config = dict(
    n_layer=14,
    d_model=320,
    n_head=5,
    n_kv_head=1,
    head_dim=64,
    d_mlp=1280,
    vocab_size=23529,
    activation='gelu',
    norm='layernorm',
    norm_place='pre',
    norm_eps=1e-05,
    positions='learned',
    qk_norm=True,
    attn_scale=0.125,
    bias='none',
    tie_embeddings=True,
    parallel_block=False,
    init='trunc',
    init_std_qkv=0.0231,
    init_std_o=0.00437,
    init_std_up=0.0231,
    init_std_down=0.00218,
    optimizer='soap_variant',
    lr=0.00394,
    beta1=0.95,
    beta2=0.99,
    weight_decay=0.12,
    lr_head=0.0144,
    warmup_steps=109,
    schedule='wsd',
    decay_fraction=0.775,
    decay_shape='linear',
    final_lr_fraction=0.0,
    batch_tokens=131072,
    seq_len=512,
    doc_mask=True,
    train_tokens=459200000,
    steps=3504,
    dataset='wikipedia_en',
)
Each number is 500 + 25 x the weight over its row's rms, rounded and kept within 0 to 999. Layers, rows and columns count from 0. Numbers have three digits each. The size before them is the row's rms in percent of the matrix's.

# layer 4 attention output (transposed), 320x320, rms 0.102, rows 127,191,255,319, columns 80-159
089:491453484496487535523555561480501516494491530550509487527535494489516496508544460503521476500514513489516521490520466575498485496510455480505484518509496503475494492473491555535505463482489510454527497500474477505495463518481511457470495526
109:560471504508503462504499481533515521481508483493503525517511526478507511515495518516443513529505515446500484488481523431539542483522513519525510468517490445504525473490476540520483556460518503490467550493501535487461538498511472505528534506
088:456514501511446467481510480473445481499488499476487503479487467518449483449522504459516498460513496505476466510506510488505518489486474489499489513518479518547452531494491491493491473548530531518508505481474486488501540470496491500476495477
112:513514495461496498516522531544465488524497476444554513489520488491519516461522547473508524469501528550549509533482521501511515496536474520480510490491503531505535488472507465490492481514506474520454490545512522509509489467529477496497509524
# layer 4 MLP up, 1280x320, rms 0.11, rows 0-84, columns 80-159
091:501521501519535502494485513543514519512499461506492494478454509515465532513526478467499486532476492497521460495472516526513493494573447488476472483557554474477500479513503503513521485533468491460500529527520518501520501519504483487453509492
093:517483474490498492500512508519547485455462502511485504512454508479518486436505484518465499536487463499514482504539491511460461479504511541427478528521514467524501512509530532494499506516499502526502513486487489494504499455520499495529479518
093:477484483497529453520486506474539503491506460495493514517505502497492559505515493506474475511492476509453523452476483513491502505495541497513476542467519477489494553500504492506455525502551462453485533482478523458532521488471500420520477489
102:536506464466509507491440458454551479475482557551517471519529489489480455507489495475490481473486509505504511458487505512519516514509535559472489512534497526534461477501508489544491512496467471522487509493502467464465495468484520481498497487
104:461523527497526494517463474495463490482490521493506445493456513491495536493489487494428446496517544492490490488487493502453527476539530517534501486508471496538529512491501477506512480466501522539507491485486466516449482491506480469530486538
093:536487504497487538531538501496460551507479524515453485520521511459523508521497525510499490469504482493542486491519479486502542496527469473471456505488524470561495472494498534516501487506509528512523548459533462489526515502532480506446491523
098:478525502490513494527495473504517481480536485537499472505510541522469471490516542483491502522512490491456526519513534541475481521485514499485472573495563487494520514509512496476522519476496520489465513498467478526484497460523512495490478505
099:508506474502487522520505537511460518506483495523480493488518466460488495526507500517477476523500495509486495470492501469475455518520514483536509530501534533489533474510504469543481491487540496484455530480494479531483511458466468497482525474
093:500489502491499479504500551505471518531496482493506511492467504515507518509534542491486506494483543486488504523490546485450451558515515448531504506506525505518472484508500511498489500506514526460496504517492497475515535493481504477497493495
106:539527540494479507477503473466515509474547452449500518464507517472492492487494530498467501473474531481477496495500460459511512509505493538476517555533502510511522510465553528434509514498515463514471455518452542508497537502501493470512484490
102:485477514503493486547508475480528493455495500506447513495455497498452507492485480553507526503518471536490499545513538529524495508489510509481519463507510538474485479493444479536500480504495503498508548518516501522474496485528475427465546507
099:519490497499514498460477508501499489480477501487480485502507477487491505505485523489513531504520461543542479517524503508491445546516499547548470552458503498530503499492529469511439513487516548527512528543463458467498485472482494495487541553
093:510449546472529518487492537503522498468488478526506489523515510442486522443537533510497495509495510491461507513530517507517548481498450493497480516543523519519501505512471508533497483509506496499477465503490463474512521501574497520483509480
100:490524531464486494463486508515470507509501537509498507486490483455494453504495522556496513517506480514538506481514474479522514518485515521529499537536475510471484551510485518535474481512508534572486542490490518486518539429546474515488499502
095:499491502508502504484532502471504468457476508497506506511478504492569479474456502514514484521495489514450531527509517511471491489490489504508520518508448502501527454486474469493480477489517505501499581465491456519503475517486539535500514496
095:495469443505522515507522475513503524519465469490532479508475485526544452482500487500525498495502502502513518488490484484474484503490490507476509550546509508539532521507533522471475473498518521489448507470469508504505488498481513536488472537
104:518512552528514502518540484528491487521518486488499453518483525474518462521510522470525480529454470478514455487440458520480517503498535496494535541496553486476488520555512483460491483504538452488500490503439495495516505509482528453510511506
101:458478517500515504504487516524530522511486481513503468479511502512474518509527491529514489501498545541456473497523504488502543475536511499520467461509536494454496536554493442493527470526539494469543532477488504470466459528440506490481486497
103:493488502500464514529506477522517497529469560489465510526470506495506525451486470489540499482507509483544474521522526490492505486488496470469526520479489528485516528469496550484509490526484523459506503503461512503531476503518528495500474544
099:510497461486460474481534523488505479505496487461483498477503515471529525501494499499510503487499478498541459513510540545497485497509485511440541517524498481505535500479511524497516461566511483495473503482510491486513506489512517480517496509
107:515495512496552502477528526533483499506540476444471523522496499501494499551511512486479463512492533513491431510497487512480461550513545529491452531530475469501491479486544508510501501533476523461476480519471485522504530473452484460493516461
105:518479467504516453533509500524554530514501495482492452501546518506489499509513436499492457503513537544516505498476492549526481519458510505470482490480510510465514493486538444495510476474491496498488562463465480514463530453494514464480576532
104:503483498496483433506499484477529470522486507495498507473483498532517508533510521545546453491478515468467510501461472505515501496487465489525491534529523420483487499481516491516508465460529490477499560488498524502495480498525469505468481488
102:491464503484482457530498528499479513474494499482493466431502511462502498488476496518529481509572478534510467505523469488520524503497482512524495479485516493497533512486515494502465473517499499476534492498535500539519504457529525471540515525
099:490502504514482501500476497544502517487493492508493522493510468518479555502475498485514459540552533476519543517522527513505480454524478485508488520511541476503521512463491480483463510481494475490529486482498481510501483501497513488525458484
135:510504467528491517452510545483526492518530450491506499493480490495538515442507507491520510504463506519521457469554488499466490492517534530495460523507516515487469514499511493481503518576492511489519470479514498499541513457473507503503495487
096:548462483514489549469567490528545484481509496514507478525507482517533499496489479498467471517525544480509482457477542472509440486560508516497474506532484478539518465483465529494491492493543524472472487532484477508512560479498497460485502474
093:491475488538520554498521495507492525484509500521501532476513519488498532513494489417448491491554488491503466507490523514487463506479499521550455475484481528424508545486494494503528479523494541495524476475501499475535501512526461514509475521
084:488551498479521506471507507462460464507518483523485422491473486500479490515455509499533482477481505533499528518476509525492493506490567486516561448508540524501508484509508529516485489497521545554514504483482532520480521503477518466487520506
096:544531497512483546515487465512514500466508537497528448474493498541509512476505486528457499544542566502542509460499494483485484478500498489471515486479526502511531516507493513493492484492525463483488501480468480496502476526458548517502520517
092:516472472519502551469474472510492475476527502518484486453495491476517521483472460504509494496508542498465485463479505472507493502520502496474479502497520543492470485515504509492512511493459457509497508485452510481526531506479468527459524513
103:458451481502464512479491522493505460525513489499463494486504513502488479487511506552526465496495495486466459474501506491484511478525521520477467484460511521515514549522525470554487510479466534503469463476520499434500514549505503490499477482
087:544508452496523491510503507496492539541512524510504486454478524475500527522502491461449504501539488489549479489507541509479518533526492495484511537556506499510504495495506502468460526524486501458497491542483526486535478459502521507514520497
087:514485556502502490527510501482506536465529531507547463534486475488520519551509515495514500539500519511495434494484484503517530534499467518487451494539512521535502470480508521487447484494544508480511535502563505444522496511461506523482536510
100:529484488518507535506466473498470528498520468497516504456485547500459511504477510455518508527550470511500493486485521475481494466512534493484485515494485499491446543480488498507530476483484546529495526480477500517499493506487504494521506518
091:540505558496478513577478493515441491501490474504506528506453493454467535467479486478484478507504537510547505487481472516462503468570505496525504492522505472518467526495466518470511511574500502480524521489485500524479479473524496487517492531
087:475495486538482547502527499539503477526526498537461497519516477517503543441517534487470506484501534502526497494525512479517451492460495534496498519519509544484515526526492477476503506507542481524548462507497500484481483464472457548501492437
106:537477503515511482501523515542477475486483511446468528493470494486479489497517495512492535499468521520517490472493478496518537510472508530542508520527520496526485476501515478509435526472513470539517492483474481476478493488483546517471474510
095:515471490512455498490503488488504478491505517459499481510518532474491491519501481493455507483509525476499496513562538481481499510502529484505507493527493493461548506488509529490513438476493499450469490491504520518487501546513525515476512477
097:498554513506481552547518543554478514484444508476492463464517568503490512511491512467544503490513499474522489446522503506491499526532505478479502471493463544539488495500475468513528476461494501531446461466514498474530521517479492518539460474
105:478493527508518503490542489422449533475453517467502512511488510480465507477505494517516519460517445470513483478512527500477501456488518508455483473515506518502491501528501482481519538487522501500475474494468506514515478503499502531461527458
105:520496521493468524508512515517502497539496536504479552514524489478458480486483493536506547464509506493519522561517524456528490548461507543534516503510522450525485526482500517483500481512488492475494492525491429512448501525489501512487493502
103:533576474484462498509492503510526498543516452474499525451514441503532465514498477449520516483518485517508482478494476484540471560497539547531496492508546523522484476516474506507472463463448495471441507492476490531491568496535497478464517530
113:491523488548506468523478486517483485469533480497519479474482495475527504531490470507519521500490489524530503501523523527493475485492486525546443475505487507509545502532471471522526503488494494539520502523468525493577500514519489498509522478
100:500456528535509476487518469544505540470540516490485507481521502550496504493505432478466488510475526506465479531529505511454497517512487517494463533537451462497521536518506502498476513455541543509469513501543487506504501476510478507535479506
102:507501510517520492512488516512461514481512526505460478459487478518526455490505483485489533542508517507447531488461512505514525446499482499480478514513499527477511502499491535536507468520474466485490485465476506530550532493538482569504542453
094:504497494479535476485539507509517517464493529452507436494497517506535506495487559487495522520529452494473488516509492524496485509499512523517512513547480458500496514521522476451541481489588510519462492490489544470511484533496452551531460500
095:488543486521518440499519543500511483471518555465510481498514469471464513509549461502492540517543532492517487527518502489553490494496443518494527471527514495477516491520527499499500504492488474484496502533520487507530498498550539503479508558
094:497492532515499480492511488502482485536498519500481484476497478504498484502500470490554492492481524527461521505512462478534478557500497505518535506452541466484513519499515459499504461498470510526536572531533509493490484528501481476467511507
096:531493536526472532513473531559468509510507488497518532471505444484509486532522546557515473529517546485510524478465495498488466523539463492504482495540475494522536535514498508498519491487464519468474504476484546484498500467475500517515499519
095:506501466473455493543527483494538530501544495477473529531478523531503525487557519442525513495536495530497455477498510515485498529537485520462482497508535509502498530490501476516484536483486497512509483540461488514489494468526496495521503506
091:499481539479501499499524532505508513514510520497489498478451493506486444470495484509517419499516488531505481496491485469502486499541509459464506506488521508502495473553492514507514511474500470517497502525502519498493513482516525511537471519
100:526547466513504539449500499481500527514507504455475479481487549497522522484504484485476469494463479489512483490546528542538484542527507486477495520471501501441496493549534520499521525521502448462487520477464518524509514456480465423501493509
099:507510481483506449475500468501500513518510513484498514539523497527495532522503517515506520504484485495494482477482492488520491525450510539495481468526534501482507519461508486464504529513520469532510552505510480492441504467498424544474531521
100:522469484530475511501541497485493454486471496505507451478495485529506531547514523527488508523495518520485461513501492526538501459537492524525479460549514471503532498537474467521527507477502510529534495496512495399537487503478538483470481454
106:491487496477565572491509495550538468447476516497480518507490491479492503487442491554533456472487503512515489493490498509554548496540470471514533501482498485477493508470490519535496472527485451531515475507491477537533507544543493494481471463
093:513482489496448501458418498521508479515530494471503505519497506444474518474461484525512523520533519496521505511509480488515487482467511462509521533526500504472547507540485536488507534479510505487455503471527501492465538488475509520491512479
106:509485490466506463491546463466511502478496526504524488526512486496515504504505494511516497511530498505509478509481473561494516497514522503488440504504520475456502489529485529497527479467477557532536514486450556487488539454531498436489463470
094:478461475478500489519457480500529492491480489461489492497464509458503525539491475544526463488499477530493487491498500500483451481542521496507538443542504531479546469498506474507532481512520514519501492485427461535514510553517522494476459455
099:524487467518437480444481529551497511508459516472444483523516522515466527483482515498494495497470502507538514546509507524495468478476518541479487460492541509465502502526524487471533504529516444540491491487487468503556539520484521446488520500
092:533494506500499500494524513508506500484510538492517494512487551491514559472482497550506531457496531504472540444501457494459485485517496497524539532466536501493502512482478502496469498477486498479514533459537499463526493499518477502507510549
089:493552525541511518509519514453501535514540499499494477446517483535515513508532496504517453513490528536505456493488507465478491536501489531496496497502541499512481494465504503502490499544539473489492500481528578496537536506521455531489503477
105:476475518493541504461499464494552460521495532503517447507472481522538473529511509570490553516533502500483524502520533501476491521495486507534507492551508494505465551452509493493517483515523496511528475471471528522486548488510493473503468471
139:534492481527491503541475504497507488512532518497531517537480498475523489496485503467456476530526479500470471465517499531502502498473500504456488502493489454468499523518501536478523507489486515489470537504508495537498491518497485530495497447
099:522472463502504491502488478519547524485465517517493468497565514565494496496474513483501536511500525502491548473507480511508489502472489519449482524411479528451475503505517531526521504488489492506479514468550501479484537471488484475509464504
097:483487451525479519482537487505545492489460519524482522512510519510515501519512479473514508507501506485524510506521514477522501528447542521517492510500514543496501526544520490482518496501487473485541500544515495491551503556506496501520459469
094:560484490494508529478461519468461494512504542472554523515492478472497515513515455507520569449511529484505533462501502504486490496496496528484498454485459496506464505482486518503483517521511490487507498480491474483475487488505514517493471511
085:526516469495485513457481467505533532491475504454529474465481428541473502506512513494484498479538543496476541492430462508487535482484523538484505512475511468495430505493516499501521473536534485488458505507509481487574481495530453456524495566
109:510527501491466496456543519486523484486490546488526522503515479507466484512510530529532524451521488474501506537480520479525481510522492503483469471513469471543469512477510502487503500538496517489452502485531506492510529504447512528507495528
109:478511464492487493552476518481459511485530511473520510538495502501517497485485535503486513533440494507470500516491522514515538519522491443483450485495486511479508502471521508528471515491482476526459535476497477554487499468513531519539491500
094:511495490529492475481512455553514483495522491531470534474526491502501513547504455508498526472517508497495526509464509524545465496523521482509503502517498497490498450498536495498500494520507451470507456548549546482526528541493511522480462456
101:488479455537487514491498507513548472527500546520490494522513461520519496503525489494456537512478510480562444515516554461489490499512485486482514509510471492500512527531496488477519504511464539521483517502470518424513524544508500481502526492
098:474529497463496538481521500480541510482481472484526502461507502537505519508476519475489560469514484520535544484498507473513482508497495512435503504509567531486527499559489522481501515508511495518476522485442504523507471459484504472491504492
100:473541464509527471526538477507555535485501506501492456504519499463497505493482524490481508470470494459523469493447471486507499533496517506496489506485509518473498492516520462505456465509479465504444502502524472497524495488505483532491511507
107:502472509498484530516492436502533504497512458480473447539486488508517504483516471516521512497492466505560475494527541489500496468498530502473488501486550490469522534484505494524525562470528448511518510493513536516498507475477460491502507493
107:456490479506481468507474511500478538476517501502530494504498521495496524478456515523481466509500524496493456525521480520454521522517528495451446490472520488453508544468499503492475511499506534550529480509516471480448510462524485499513511472
103:476482455488512507461555475532532434521455475499526487468515499498492513488554500516519502525494546492485483451531481511521512512480494533502517481458530490506457513494521518533491494562486516505505483518497478472509458455501498525474491473
099:511502521498493538499472535527446536476534487460488492479508522507511477527557498529524486524517507509546503480559525526477499459506515478525511490507505456508471483510477527502423488540465530539531526478510495535496532543497533474477505503
097:509486445462449509488571501494490509481498512492494504479530513531483513490477523475499487540506530553427489479469490490502513551524548516465511528538532481469460512524521492497542534467460511493518468499518512529489523549503514490487474493
097:527511495505496527514449517493490545508480510562514491507494479484516505500494504482490518530504482515510470491524499521544498478477485477510508520505507512523520558472506506478489503514478499445527475536472513521516481499483479500455500519
100:495512422509500564508496504505516521479524526525451468491493508470503512510493523489500535485541495445524479510542508438529476502485527515512531496492457482545476529490461489528518515503470529501508485524518466501445469509484489481490467537
096:488513512484519484518492481480424538518518477545537517511528533491503525516492514498480541506516472499517510473505471508545525493508531488521521494493492520489505469492523533484499504493465485484539488458503525498489500441524496463482513528
095:510513510508476508521486504480533529504520502493535530542514512525468445492527499518471493455506513471453466546523529487542472496533502454510476499483472501521521480473469540502510480483481541447495500466537474498446525456467466514541531535
102:531513489498509512478469461538499521506520483515509468516552495483507534477509548465513478512472539532490509508505483495508452517490518499500443477489501505507505509520519496512523550510503488530490524459511476521459484461521523505485518485
093:511543493529483566498479516477486528499481529506500494481492529519468506528556495492517475515448490477471480514500506522505518468523538517507513495519538501534464435540445511500486515522530489488453469447448464488474546472541480514499484489
# layer 4 MLP down (transposed), 1280x320, rms 0.0985, rows 0-83, columns 80-159
089:539508489465474501490551491491491502521464454481488511521470493483526490484510534509514513441520473516472479458492469488513486492463520557489494536508486470508466512472460480504507470446492559492456455508509515503507515472488557505557527498
092:416506495541515537474482488512490468542505504488499473538497477471504537467508547513493538454442519450476510490499518511518553458511507504520480500492503491483510485536527524497504484528490494442493509493457510499516497535531477489525527466
097:476504458468481479475511486487538476458485474517476481505510517482452499489496468490494526505504501479523476485496531524523498478471506553515515526511518510547469494501487532509515535463505535511540488494519510520498505467513522495489452506
100:483446495508514509483494514488452554496502499465444511473502536493480508495520502513530487556459523508496520561506488523442506482534477467499515490477474501507520497464528516535507507498523490457532490481493495527465487546474477536534538478
096:497513517550492557487493510513562526509476507457503522448460486458490496516489526498533521505547499496526539504474527511524480475488505456493496503476501523477482483483461496514518516502486483499487496462502493473531478522473504494508497492
101:506504459521489469514487485537493480512510483518480525484482497481529509493553501534495527471487509537500499537459550477529495515482525489502502447514491497525506535470496492507486504488543457486500473492479501524451465462506506546535509505
105:515501482534533494517472484527451484446559498490493495482512477513497479464499489514516484508512493491456487522492476520480445478524505473486462560467519501531487472481515504490486483499479505496490516460501472502531482486511493521507512449
097:530435531517511449457493510501469503488527521522507501547472500541507473500569489517492514497502524509465507495475506466521504517520511486502549524496538474474465572471497525485490493507489473504532443512491545518501498525550538521509501563
094:532504563496494469465508482552519440495500477537526484495497487470474511484451496503565503498527492534508507538486494477497544503498452482505561559537488504533533500491477532497496447508500543494482508563476489483487519518509537473490554475
105:465471455512519456502510479541512500507474529515505468514503544492542519491507472496514507509490536507496509496513536497534497490488527502513518479513515520480485490465530479495517444453548482522490553495472479500469483496537499480495526473
099:505481482501522550526539467531510497508525532504505511507493530492526538455481512482475478549528553465498501480475479483476478532529506504512512493477473532528468503499467500517431494489489538487494562476461518464501485491480485457487462528
103:524472479503514518497505496459530544482563516479533517501513479485482476524492486505530489541494517494501521489473468484490532460491482469470504511473502526473512499473489494481473469502519524446505465482534483521491488497464502533505535494
093:524461495497448493505515485476441513494538528489497498539487487511487481520464493497528475513476510519527469489469456518455497518506485498492514499519457496524540490543507535516489489531513497487500485509537526463471498492483495499474508489
095:562509501546542469531502446493466526504516449510500428479493526527508525539482487525486476499477552473502459478475525495516549481521492528497482506536494519485467499519527502490515474496510493476492495491508515504535488478495440518469550526
091:458527500517464425477480499473486515486576542498529496537542517542458513492522516475526489492457528486525494513511522504518515525532501473494519505527514516472496496459518497507508479487517494490540483500478507509480500527490506488529490458
091:476465509493496522543556551528496440516502496486510406514495515465478519527502476464476534480497542501472510496489477467497550494498495504496488505525526583524523521511555503543493496516461494482472503482450479481473514504503483531502490509
099:478540507487498485500528510486525459470493494471513474540551494464538515476535529505475504477514515482494494437494465477494537512536509528504518503467503461482445505486502507518501459544537519516525508502524506499528481508469458513512549509
100:515528508475534587483482461494510522524515531533484512461514532491467487457488473505494504462518498495497507514533527505508497487507490498504492467492451462532464531493504471460531464519479548540475509507522511480531488484494498490500485482
103:517481551494475506499481461485483496487482496501527543477462512528545506516487485541507494546485482487518514471506478488503519507516499501472547473490472451476447521495494511515480464467472520474494520511521534478502505556484467542505450501
102:523530520527491536456471504435553505499524497480469506484502508541498502502491512504545461497497479444513513478492494430500525471516505512418550539518497487494489489470508468483465527539490499525482467523512478536504488532480508497493512505
099:506520518487475539553473522439482480541486473529519521473504516531490514540507506515549503493497471512510493504506499536469512476511457541502522503481461477520487482465538472537534525473500491478492494485502503496485516500478490499418536479
105:511552513526469462475501556464502514531521457520466504447561506513508529511531487491506540480494457554565474482519497510506512497492536507490467464494535496478457507493527487477429491518452482448551469513485486519506485505522511485489481486
097:502493512526453556532528531545511527463481560506508508511461515480484525481493520494493520478460473449498524515526529522519503530517452487498530474495476570524533488444502510497499509564479505523445490485498469500510508495496511537516503514
096:453490481483502491492493480507493456533434501481486497518479508498489486475495488527500498478473520460539492492457498540513516491538564503504492499503508509453520503498429528473464539537495501513507517468486532482501535501480539555529452476
093:517475442484487506517475519533487476529517528523536497457543496518498511522499509530497518511508508560488541483486473456551494461505523523515501470483450476492503557524488516465477469529512539495494485515479510477519506493525475515487539479
130:491502491485574461534479467521496481454509545511484482493508486516469487490532542470516496481524463505519500506499517496508490527513528470494531464485522504483500525527518534462484496492546467521511542521455498515491531487525475504498480532
097:531475474504481449527522519506497516502527479542499484505540502510474532540566506475443517538503531506486454446481517497502565482485501489501510497513526476476450541485543504473465522557528519522515536456496504482505465435493470521467488527
088:474496531464495466482543491529476443493487510469480491493497521510505538497487519465475487473507499517508525559477527501516496486503490489499534460491554527498484490487476461525526494503513492469512510527504479511515518480458515495526484528
109:490557494529504469578475488473531504501528508464469452500532474490467483518505486493478547511514481468497497490539451548526481551506506479517474510535547534549494497467496496498511490471514507532520493492453515508431522538489476463446462514
102:467525502495509489450549478468522543481515513494497522517533526519544494533479495460510454465505507528444503498504512560478515510485512501483489522527509521488464533521484520501443507487475474488501538514503525482519518479500544500464491475
092:495530475483496493515518517516485527513508489509494521470511534500517446484521522511525500537510515502518488544506520528532503461507496495489492457514516505431465530511463548503487519486522522535515490516482533480473473500509528499466507496
102:530528472469468502459448499514522493507534509520519536541480489493494493522484475522498496500510488465521475550499510507522527517479504548457510550539512484522483502485487480481541464471483472471486508495499492495519521503474488499470495499
095:518493510449489514442507498491468452489499506490473519447471503520493495504511529467502524452494496477492510528517551544503474484522473501458467476507474478478484475562522481496478508506561514499544479523513489471498496456485545463481528526
098:474494498506541478474463502467493490504513488495495524487535502515490528534496462450532506518441504502488498486513506476511491493470477511532518519537520499501541544476467466547534471498470527482523504496501504512468485543479521510510458481
106:520449494514513559554424523485515465481473500559460467495514445471478504463489511500493507502567514492487511500493450480505484461435519535503499516546526505468531467502473506494433542515508520528504477513570486525474510478527505530511501462
094:505510512486529494449526523512498498509476465525536461524524503476538498475482478514512550506511472499514522506505512494496501480493485508495503518482464535464523491531538522511486470441527486504503494488504473490491504489473548488462481514
092:490540523493481503465490542483495511509459532488467511518517557488502491514464460509476494495507472467507524449491484515534511521548507502508502519521486510486485494511516448542486500518487528485491496498471498485513500463509507505510507551
105:516448542518501484477499519475492525468495490521522514525499518499463486510492482464503524508532468458523493475474514488512521509476535480490501567495435537510430518536548501520513507500486471538502514532480505495533509537523514496506503489
100:529508527482526479501470491488500519495493492473515505501488482513496514529496485516478505448530501477544501486485478502527474492541506492565516489515469502496538526509496519509513516477463484517496539487468449443545522492441479477477557517
095:509430467491488457477528440477497507510530519475500528543510471502505489472508488483496534546501478570500529467490504477480512481466537499482509520523472522517512531512519477486525514493516485481511502535493471522524548457505474467466490535
099:482480480507531481518448470550473489503540489524476505516448493508513487506468481506484480538482522510475509496512534434501520506466496533522497497489514517499504518522475492463542503529497537496549522506523436501487537494499456532554481519
111:482550506472523555551513470527476488499466477503502505465467454507500500521496477499519525461515532460545485518540479521510493511484487495540484464467504529515476495496514572494495473535477530500477506512487491488491498522515492534485458493
109:542484473525517532529511507493510515505534480512508491501510463493514508487544492507520511464500506505483543458498527519488489502488508526488517477497490498452514458445500516502523509498454543494489508477499467514511497507490506502489513549
106:498502526508466479468490514505489492498498516530483482504470531468465537543508535494503455451512525508529529509495521501473480432525496490497518490500506492524483529468518488498496494477508481518491508515478508505519508479495542534528492474
101:510510511526479461461488522520489492505490466500473477506544468512505443540504492522510557499466532499510520469486503522460545494462538503510487488528474485502462543512504549509462451491526533526458519478464497545529474512527445504492528519
116:504503473480472494532512504476556534487514503497463524495478479480479506499486457522506482535523501456445516456494513531512546514525505507502530500476478519520467504470528545497516505520534472463475541464499494497489459484468487476483527488
099:536506507486495474495446483510464486510537505478490516509499468523514544471539472538538526487469505527480487506457483492509478546486484469525485510500512548531503501557548520492486471507467517468498504541499459522481516561508471534511453514
094:463493523480517506560508510509518512495508503537497497508497535545495511491537527455500499509466483473519463479489484503488479512489504504497498480460507567505460457494495517528497517514466551500475502482446444487515508573496488458509455468
103:533462486511471487514465473517504491524528470537468482510488485432523472463525504497474565504513473467510514456475464497464499459507497544511509511531502530489513483522450458520513443473491487540511499539530485489519513523489515488519502500
091:530497506489487488527483516532506489510496530463474502501531495466474544487530507493528526476498504491457495493554504468508500490531508496533536420494541488503506506472541515506523506518537508517562501505521456519482484540462496529533484521
094:522491509459490557501493514528503514470504538503507501529484487462485469499503524498493480542515500511460505521519489475492532507529452489542470552493461509550497520493462497516510492422517508461534514486510485454502556441521524491479490535
090:514499477539470553476541467518478503478527502521531556481555519505547509489511465505525520468493471478519485505522490478511488500474477489481479492475503489509514505490471509501515497522478560489547508491507515525486543522501476513502529485
105:535470488482469538486543494498503496500517459511494532472527487491493440505477513472469472489469459510484486515534498552522483480474481487506457506469485572529499499535516522506569497492507488512468517498549488492515545519503510467489488509
104:488505517526533522537466469546512527464512479489475467495467454474491486514488488492455495520471482413507496489472495454523502491538532500503526459524514490481428524506503498566537485465500518491483510508498514484581502525509499502473484483
095:492484512481487501539492533498459470504486482476488499515461507468502460482464483472523505541515491560503483487525435483485480521507504452518537566518515484502544487518483512497510520474510473461477508521447491513523499502539537484503495511
108:502472532555483508505497460513532526544511474505526511485489473494490526481479504534481478488504497523489486493498501495510507480531541492465497482521429482482445521549517561460490514487489516526531487520545468500509527448528451522468473500
102:492506493478503527488517478481468516507508498510531489509491495459549519586497522471460465497492457547484471455519529492486510497529482515512535539471511522549515484505546467478521476551480485504461461537532530517471529486529520454490487548
104:507472530515505531503506505460502478511469520527516530444502508496476504506542502496553485496513492494486463541513530468537490477509478472505517491495496505506498498513475524498544496493481442481504499494517529509508481442506434530519502447
096:487452525474467476510463502544505523481526523512529495506470559476542510491521524505502501474487479487486492484534502534507544489433548480498545502495513538511438532451486517478514469497496492468509516498521507507460484531501492453485459534
100:519523491477550534497500504538463510509454487544535462498469503482519543509512549495555495529522498579467472475533508501464524493533482545463494456540468491503500499467552514504494537524473476477486546461519470511497498501518488491463478548
094:503520498509442523457481501455460466481516488503477514516494492511502521547493530507524472496479504495471482547502508464507507506546497495536497477521506429472482520493517486507474467494504555473516506488548475493512447522541513475520514539
102:497459513468477470508494502517488471471523505518520515484515513448520512467457512514521539500550502487517526503500536501455531506500490476457503513519507526479466508523438494506494524460546470519493508506513518520500546562550528523492523518
104:516482477516530521470529506488522514564508497471511498509503480507492518510499501513500489486486542537512467519476496501476495482472524464524497454502438501515487562515482490550497490520483478503448536498503505504473496473498488498484493502
117:493492478484514496542487476465445478489499502496508549505509492484469548456543515511522488515510536492462534525498493486474499485426521450533518495480485467530494487494484514531495505438507516485512543455485494452513485485491486520476478459
098:496476526461472473456481515497486485498528494480507549520535509483542497490467443514541501482511498493538534509485509502540520509464495508519544525516478492496486531486519482500503496529501533520520452488502529492496474479513549509527557496
097:499505522481512493501484497494454517510492485537488510512529458536522494468484537509515483501516499529505487476487492479482536535510499505557503464500471550463528487556499503475489477534485523455498556501490508472509532516539530423495493462
102:481544552552467527492541491502439478489523470489464522467500465535468500521510524468523501498516506552481511497493477480513517537507480476467510506505536486508499462484482461494463496480489484469486510468513534527503454476474526471501461497
085:502473470471509496487512513559489525488498513509478521534473513498528484479533494492526477518474503500485521465521513517531482499539487470508516516471490458520528523475501503507529519553501504462530515474503520471490480463491481537500516516
104:526489525499487496499486510485474518509515506511497488511454449507570534497463501499469480549467488506495532472488495508523521527470500518504463526474523521498531473503512467532514502488521503482516517491505515465478468521479487485517536492
101:517530485480505488502491504476484513501528507495515500482530512517518576473562492486498492515539519529511516479449471478530531495525481500548515520487512513484478469542474490466504511494507506482498538502486513556522509525527476511487543488
099:465470469436465524543471502476512503481528499512492515543468550485512515466494528497496497506482505461516506495517498509534487525498486522480540514516507507492514456474480483519457479477429535472513504485506485507475505527483487508475454515
099:483506513512472523507482542510494522478477509489515517515510521503498448509546528466516503513494492443521498491531562519494513461511489523489526542489528464504487486495478475506481531480507482486502519510514466475526452522500497470468503491
102:479468464481514535504465486490531505499501490507527476504487511468470496454528467486538541561556512490520450521515460501465477530511516512506491501496513476498522462538527556495483477483501485526515468500506460444458510528502504460498468514
110:510475526501506502515507475516523513489479483472522511538495505535463462496496503476478491506448472549511496483460499482512473480519468509487497496446543546495462474490495495492497467522472468539548472521539479497509461510484443509483516460
107:470470480501475516545517471513544512479492513467484458490467508475468500455487539494520488443503490503550484509542508489498546484472554489514535483466536525529517525514515488532494503471570496518501475510480499494485535502501506464506497460
102:507492479515491502499454503501562523510486529512545543485526534503491541493522452466488460452492509523527512527524549522524523502519509452516502470534498516476517515511475541580494473522473504501487506477535484515550491474526535523490518498
102:521505512496482500496493494463523540514547495504477495452501469522540539521509542493480476508497534479477515527490517541479485492494528480510542538492519522482501493424463547482505499483536486512526489454479499532460494519478496461483444537
096:507512503501507515493505508474561471531490517515513485491496478551513480498532537493442482531559548518519501507523482481518524471533501528511497505488508469491470448519474504488466520478522499522532500460513488460494499503508472488501516499
096:510524525493457515466492511469469486460481513515498513479545493525477502479514506503504487476482495490519496521545522500528507461510480498507502489483488520512551561515505496520529468487468541493482484471527500486471497520474502503534496497
091:463507521508504514495512490462483486487506491503511478530519486445495471478495509503519516474520495496538515487485531462488496485484516483483502512435498518499480531483490495503489509487487528527509485481489485483466507524483526464540525485
091:536448466493526458549433474518470505540494514493495468498518449473485480492531427528471490498474476549531518482494496499521524508461508484472492505526517526465490491525504508490510455500541472475470476517500494500500468500513479498550521481
093:518522512497492445500475473488519502451496526492486530511475530492466507533465527478474499529498440524470519497492471499470479438487476495519506491526528496506518494537480498501470470473516513508493464545477487479552502474507538499490509500
104:484522474500461461519503512501496512499529521484495562527538464515484528512500495485526506495429521556496530503491507548471494472419518468495537478493474473508494494487524490541520471515471488521461468555502477493494449538523551518515529513
103:527507525523478519480528491489539470533509457504474538528493508470481511517471500509494518477494486481509480505508519486478454503527474465497481514508471504514454485463509541484547518537499501502500465503532506535461488509533517562484514509